{
  "num_hidden_layers": 8,
  "hidden_size": 768,
  "num_attention_heads": 8,
  "num_key_value_heads": 8,
  "head_dim": 96,
  "intermediate_size": 3072,
  "vocab_size": 50257,
  "hidden_act": "geglu",
  "norm": "rmsnorm",
  "norm_place": "pre",
  "norm_eps": 1e-05,
  "positions": "learned+rope",
  "rope_theta": 23200.0,
  "rope_fraction": 1.0,
  "qk_norm": false,
  "attn_scale": 0.102,
  "bias": "none",
  "tie_word_embeddings": false,
  "parallel_block": false,
  "extras": ["capped logits"],
  "init": "trunc",
  "init_std_qkv": 0.0245,
  "init_std_o": 0.0305,
  "init_std_up": 0.0351,
  "init_std_down": 0.0351,
  "optimizer": "adam_hyperball",
  "learning_rate": 0.0088,
  "beta1": 0.9,
  "weight_decay": 0.0,
  "lr_head": 0.00644,
  "max_grad_norm": 2.0,
  "warmup_steps": 343,
  "schedule": "wsd",
  "decay_fraction": 1.0,
  "decay_shape": "sqrt",
  "final_lr_fraction": 0.05,
  "batch_tokens": 131072,
  "max_seq_len": 1024,
  "doc_mask": false,
  "train_tokens": 985700000,
  "max_steps": 7521,
  "dataset": "wikipedia_en"
}
Each number is 500 + 25 x the weight over its row's rms, rounded and kept within 0 to 999. Layers, rows and columns count from 0. Numbers have three digits each. The size before them is the row's rms in percent of the matrix's.

# gate: layer 2 MLP gate, 3072x768, rms 0.0351, rows 1710-1749, columns 96-143
# up: layer 2 MLP up, 3072x768, rms 0.0351, rows 1710-1749, columns 96-143
# down: layer 2 MLP down (transposed), 3072x768, rms 0.0351, rows 1710-1749, columns 96-143
gate1710 104:510490491506467508515524490523551499484503499467528523487519542488477488476509540487483482495506484458523504499506503519556459505510513503471471
up1710 101:542463506517488500509523494487479531520513520521487455519536513473518504482459478507484467501452511510526516523507490469493466469518454484468506
down1710 101:547460509496519538518498477443488528525478500489500508496520476493468545529504500490503507554503506515481473502512502522456490477500472489498474
gate1711 096:492536486494515498493550510475539502458515471481496532496490492491459489499486543488542516507465513465481535518470505495445542515517458499466533
up1711 097:475488488474442471513500526502529498520516468491498482503463480517496502495524511505515497530500545503525452545499461500519471487500497423472509
down1711 099:527490523476439494521477512508474534538480459517458502504504499521465504489497504508469497531467479498533482519476527466486475472474508452495514
gate1712 098:484545536461513495476448538473538509493507501523482503439500494507470476501477503502488487457527503514506483498532488486494496495474533493487494
up1712 100:533499530503473499505516514472519465453491448484536495490535503449496537476471518461538485502495460510443497541476530479490512544504496504507511
down1712 097:497516501506502523483492477461511476487525470474497516517535516505521533470477511480508507584512501510459524498474486468522492477522552510431499
gate1713 106:502567499494485536517463531472474527515512498498480495482493510483487480487502514513474467502477495496534503503483502496496475492507488467464485
up1713 102:515491468518509524504461507530459524547481492496487520508496511513484498499495511484470478514434479489527545472496483504486444478537480498466512
down1713 101:547536485466476524496518544441519500520486429516437499476506519510531445543490448501496536491517463442492479492493462490509529463449514521566509
gate1714 102:457558500500503531484523524476457528535529462509488549478502529504468518490538471499512492460484537507503482453547473508523494476520495474473481
up1714 099:573458492483507517514500504450511531497498507498505536504496523433492516482496495495525538493505506542484502481459511523515466519484553507506463
down1714 100:512483522469477443490491503464532498470495505462518490493520542469476472509479523501492477495549498535466501484512469490492520494514475475490506
gate1715 102:503517508466524494481509495470522519473550481510524496536527502491505505515486537501454511517507491526528488502504459517574524502482511475492503
up1715 105:493503510491479455516525501537544482497485450468492485517471494500529512520517447541520508489487440489480486481499464534517445503480487487508494
down1715 104:482519479498519484550489466482554494497510496509475490496487518482532496510492441490518493496493490545503508460508463515520503510508535494471505
gate1716 098:474478471477492511529504476491469508483463488486481486535468517494505479507480491480497470473527530508487494522510489440510488520498492494461498
up1716 100:476500472499496510485485512528532474488483464486458492465507512519475495474482500477509466511505544473512508503503436488507513491492480521446505
down1716 098:499535498476457505500552514494538467472488529496515526496531473493496519527509473506465509519533477499466488488509449560498510468496530516522460
gate1717 103:533511557481465506499521541489541526500474497467527521519512479484466470509496562502468514510476553491515522511518510502512492507558470467515529
up1717 103:563442505535486517523505511497525558497489493518484497513490515497514543471520479473495469510496518525501461501503510495514456491481513518465519
down1717 103:503479501499468512486511501529501528479512491520495509533493526475526486528547522465460487492489553505484543506488500469534497524525498462510528
gate1718 120:498522503477502561538506478495511479502502493498506515485482509491467503510524547544468506503494515522538529483473479460480495485542528517513495
up1718 113:481507523505466536507521521481535490543474468482527500541507511536462509521503510533501527503464494512512530503465481491451542482501546470566507
down1718 108:505486501443492516504554526475522469486484515490450467513508490528508510488504512576508581496520496508513489471536545491478494488492572480527479
gate1719 096:508513492502534481505471486543454552488504488522513507499530512466509529516478512474511444526535520546439468483498515499466467498515499504509491
up1719 100:521474510521510514482492496490492487510508520504470519548499520492530531510507519506516459530524513489497500505504499524535507509470464517488485
down1719 100:490457482509495507521459485501466521510540496510493500503507542508483532516479554529482507484519527519455520557493538486486491535468498518484516
gate1720 103:475480530467475509533467494511535540435471504506490531507511487503489494457532483505480515519512476487543495483485462536502552488484514474461475
up1720 104:464497596464542486503487526486544497511503491530475475537521451456482488477487491504516443518516521492538494501512516471513481488500535481514495
down1720 103:517518510469480475439466517479558538477507485545505521474529463488494521416496498516523474478516490500508512451524541505483516475508538495509503
gate1721 101:501463534497520479458522480523504521463501498496478513482504501478522516535503499487463537487487521502487528454498474514493505467479502494512514
up1721 101:510477499508488490532489488526501522481490516517495490558498475507505480464485534482511512542550503514542485476518493518486497561485515523471479
down1721 098:493508494514469521516458536493513525511488501532480493530523502482487516486480532468546487507523473509489480511496481533519513576480521473486497
gate1722 097:460550525520530508520517508476544527472505488522539512489513482492443540484479486486534502484405492519501521516473527492478534471510451502462485
up1722 097:514530492508530493513486481471485512472498529459502528527501489459496506517497500561447527508538539511470554546483505463501502488481499504496492
down1722 098:499503486471466470462490526481547508501527459437491518522532473454548496491472527469513484486522510485462496460503499501430472503472496501493472
gate1723 103:495507499474505484481502497536488493533553502502512518505512511489460506517504501488510494485493506468515512490471482512489512486489530515503488
up1723 100:504523522546471496503538494513493462501516495478448482521516521511503530552497517515473494551491501517461493520491474469503470547532541511512528
down1723 098:557478505498462498523471481479509483516505462480511466496470527531492525539467429507519496474459518488473515504533475503510525477493487488493523
gate1724 098:518493495484468515524510504505442508552471485491486511525528509475476492489504478529518477525507525417462518548487484488449491503497544493525517
up1724 100:455513473496479483496509443519494480474532484535479490497490529479494488512475529447520504519490520524529539500509514459503476511533486523497538
down1724 100:473500483478515498469459478475496513494490481484468508496490554495494496518530489510458498521505505506503576494493480452536505471523469461459474
gate1725 100:481490535546460566543534490426466486514539534480517483507549541523487503505520482491479466458503477517516543533476484482489474522491490477487511
up1725 109:526460506531516449468492518441529454538504490488513457504508511493468493517532493541517479567505520505467440538473490506541518464525497495511498
down1725 105:518509502527510528496513517415533473485550473496472459490460497527459457510508534489502512478494519506505504480534481523526526502495512454527450
gate1726 101:507518510482510500478514518539515490461492502533519533533502492524486519502494487501480471508504537500513468508473470511502456453515539503490539
up1726 099:488482516488565521459523495529511483475516510516525482455542531535482505512509466492436493535528523512491453506457504525470488467496526496467533
down1726 097:470505522498526482476510524486501496495440510490485469519472478493483467528468527529500524523476535505528518498487511533495546547455466471492496
gate1727 091:522545512509534540529479433488492556479496509515518519546498472460511535516506513464512508515496479506457485476475520502497500485543489508517466
up1727 092:483498477503511541533505515464467491531471536508460486540488567532515529511499505482497532545483462539490503494534494469487489540552494542492512
down1727 095:538473521493543503545510483492499494477476531503506536518518537485479509487550491486531485499550501512514481470455506507503471502533498459506499
gate1728 108:480499544517485504473541544528492496508530492540508533506529506465498493523523464503460524500451524466504469478500430542490531444514474499479509
up1728 108:523546489531502506518521509548478479506511506504508515475549474466470535528518483543557506428510474477503452519500478484495493488513510530510525
down1728 105:489503489499529488502504523486528481540481501513518470497490478493456473555500464511539517478504534438463466531475509508486482481520526525501489
gate1729 095:493495520517532493493461527482526470533539485528507536453512508501487502493486515512494496505489495464511529507529492538449526501499528484502503
up1729 092:527475480511469504509511505536518500462449516485542539454465483522488464560515499484515501519450504504460478501521501499464502532518478507470509
down1729 097:545471480472490533539487470522538490498451555485513512487469461477472483554491489446476478494464502495495543520503475542482497538486507499477511
gate1730 095:543509519514502534496521485525544545511511502491527541491481509493446445450502550482449501529465529483490527466520491483502468505481520490548511
up1730 100:538542519530463513496491527524471491477517510548563521528551514540487502516515515490490510434472464529516468524505530484510484520481492473496511
down1730 100:509447457534523515499552465525445483474521448494503472508512537498522526532517522487512490476512479512564482497518493515525515478474413544486512
gate1731 107:566466453491536517520486486497517511487499449506511515496495473489554480528453502500490449518507535510531506520500483470498518544488491493521481
up1731 103:460503513527510502497509533474530472503496512534493481541474526484525540499472520488467460496438512497474514501537490495511547471477491534528564
down1731 094:489550518478481509488493537531471509517478492518480515477505524558534446495557507462502492511508489476542497487477495505529542485476508471502497
gate1732 101:534493509538508533513522472539497457528514526498472485510502499501458446483469482470486503509522503458492521507554528492489517504481456466488496
up1732 101:517512532511471503546486442538523459508532472514499439458505504455493503464494489545494515515537481515453494491500512497500465496420524503495491
down1732 102:503463541462516476529457507495473476495538518491484468458442485496487502538534517518510501504543515498478493485467535466479478497508538518540484
gate1733 099:491476489509482495492510465492496508529499483519478503540460490473520461474454546477496472497507482506523490502517533469469464464505495481491497
up1733 096:517529538452504491549454486509561557466497465469504511463523515510530554519542451522464496514532497505491520514469498525544506514521516481499486
down1733 099:515521470457510469497470510466484445505484462464468489480509478464470479477461482492491449547506507538489517512505452477503461480484457521506490
gate1734 098:453528499509491462509480489510508507542491503498521464515519511549484479510485521481546478501528499500517494535553507562473478475507490517526480
up1734 094:491501524505490514471493472462518488490469543495482472481539510496509527490497486488501518501532496491513478499496513540450478516486517483500445
down1734 098:510549479488477470445516459500516530484496491485496493500503531502514511458517499521443528529526473488494510556514502540451495520488529546479519
gate1735 100:467478527485475574500512541521482485508458491532531541489515505512535502524505500476505507487473435466515506490555487469541481489472503538466474
up1735 102:503489534498513520466527502530525523485475529520471462494520517503478496489509521505495515560489472511529504470527489509474471528523515506480440
down1735 102:500451511500529540496534537523515463491551538507514484526469489489511523513526491546489517495478507513492506491502494531505467475508489473475450
gate1736 101:504482527525472510506490545500465456485498567502482480503520457486514499520513500511513458513538491462492529487465482506503479528504502477502533
up1736 100:501490539449494542428463502497484520435503537503476480447517518513505591519517438533453518503504496548536510530498507511513489497499449523517494
down1736 100:496480477495471507518529480474510518521483530451508489516483506470507499510524540510526479495549508481561503480523503500531522538482526500499520
gate1737 103:495541519482495517516484549477490496502524466475475536483500504474482532494493496564545501529482512520454476511461490525503472497528499506493481
up1737 101:485510522496547541536500485525490517503502501460507505487476538486518467482461482509484493486545498456474514473507552509492531513489497467475469
down1737 104:516489533481465467492504514507490485514485521517532532520502519449473485519488535471504490493483503491530544466532508474493515497491503536516519
gate1738 100:508502513489504478535500472442472471481466516498485500501489485502541504506521480481479522514437515492453456492497492545442523470487478512479471
up1738 103:508495503526512445469507501510506516515486473514501505521505529477508489482506482495476520512556452516545515452501495474518506501549509512498517
down1738 101:485505509492476472504504559478453524463542514462515501512557494457546514503490477511494497513539459498465506481510480524492532476493530506526487
gate1739 095:538522515458484489476536549484495511479519473477541517500508491522492501504496476548516502519509524487451498505517518541528470518523480491539523
up1739 090:491484506537484479504489503542507511501509511496488515503534476482499485522504509463526497499500472498571499470528466559446514515514486491492534
down1739 095:505528487532496547527482463528519481485496507524498527499529495510462531504456497500509505491502466470500547434525505540504537553530485471523512
gate1740 094:491494472509469483513534504483439518523526489491504544477509516496522499471465497498486509506516515473483482473506494463513501464508493515507532
up1740 098:494503459517466494520525483507540503494515514500493463492531544529521485529475504517549542484484512475498516475513500469470456532478500485521498
down1740 099:475512462496491557475533461486476458501479524509462496481528531456464513501521511498499512503499492508457504515463473484518501545441494498499460
gate1741 100:495547458515478512495530542507520443500510472487533513524524484481529491496487483494487504527502491500506469486474521510535516497468493481527452
up1741 100:467455472481502506507445435510491518474533502492510492492488493514441504501529532464483513497476499502471542514474465499516544480520540462499502
down1741 097:491450519466521494494508500495506494497504509477493502515517528507490467488497523484478543528498507492525509470533496497547482522502526539519481
gate1742 101:507511518526496490526505519480447508545501468498514527511492500470452479487509535483520499500513528518500472501499504527466476476488485484501480
up1742 103:456508530502513488490474514506506528519497504493465491527503469525544489503431467510472473496548496482521449494481519498486516519528446495547518
down1742 103:481481492528467497512494497533511504532516489500492502481519500522524493481524499475453454500517505458533496503524526507525538484499500505484481
gate1743 109:482481500448479511491528493520515488514510489513520513475487488527463515506526546465485480508491526459500479531494527542514485518475512483512512
up1743 109:514510487479509502510513452533510508502519521489435521485488470474514470487471519474498505513489532521467516541509483535535467498493524509534538
down1743 107:502485439496496509488486521519521488482476534490459479496460534524506499494497510456523522561464530483519522510517515560496516472516544510529528
gate1744 092:528472507519537522550517464452489503452484504469527492497484551526498525558474475518466492488438510467526525481508500498500503534520502502462461
up1744 093:473486473485480525499511513538523498545486501500493520496492471493501482465528489502516454502487491489482532494485460546503513497495488476531537
down1744 097:531526485516464541532493537528555495469456509525512486498486470482463488487533509504507478522505548459528494543487491512541487501463475515518492
gate1745 100:490517470529516494489533502487494485459464512503575501489479497542479501477500505502482485493485509486450503491517463480494527458517478491473505
up1745 100:489465521518515510511533496492503531497475521501473542513498503482496502508502495487522489458531492501514499455456476510493507461492496487533489
down1745 100:562499468515530500501491493502511522502433490510500500501503483500514505480502529471520481491525513497517473479478490524518532503477493492503494
gate1746 100:447482477507480488487532521524480542516462473540488510484478528475474483506521476527472472504404509481480478481449458480498494514508484476495520
up1746 103:508488487484514510522556531470518503493500525524470505496477507492500500495545511502517552510524501486514492476524493480491454472529502514530470
down1746 100:493495498509502520507481564510486463477528510490520489502484536500541510512512487542520513489470443449461487496481480477494504485502505493506503
gate1747 098:515526488493490457473494542479541538519530565511524508549514503498518496467474527456527453514519502467473501492522520496493536488483471433489492
up1747 098:494537527506541497489539508573502485475463524484534470521507484462500503470492506522503481522513481469486495498502488486514474502515444522522498
down1747 098:505533426486522486498501480477499502458508497478521509539491485497490482495492524505467488524507520516464525492486498480501462516534518517521501
gate1748 100:524515512556459529537507497532445534534497509531490530512510465482532453508515543487490512506498497487469496506458491505542486503463504505549459
up1748 103:512532505505489499480497503521515464506480474531514514496515532444516493511492517517508537494466466541553462489482505455471477482513488521488530
down1748 103:501485526492508503483542484461516509481518518522524454507469465511518515512522490520472467493542486532488504476483489505529486528470517537526554
gate1749 098:476516506521527534490511494543506486496489535488491462479511495507496478496442443498514452492509478498505463459470501541516484478481501508520519
up1749 101:520518472503488470510467498485520463511486523522496521519488530520456489526549523516486476494483477458508494551491513503524527494544525552473472
down1749 105:538477493472550501500487509487506473498527490497463508524460518520509501498510473501503518519540518438487502483477501480528512502547545528464481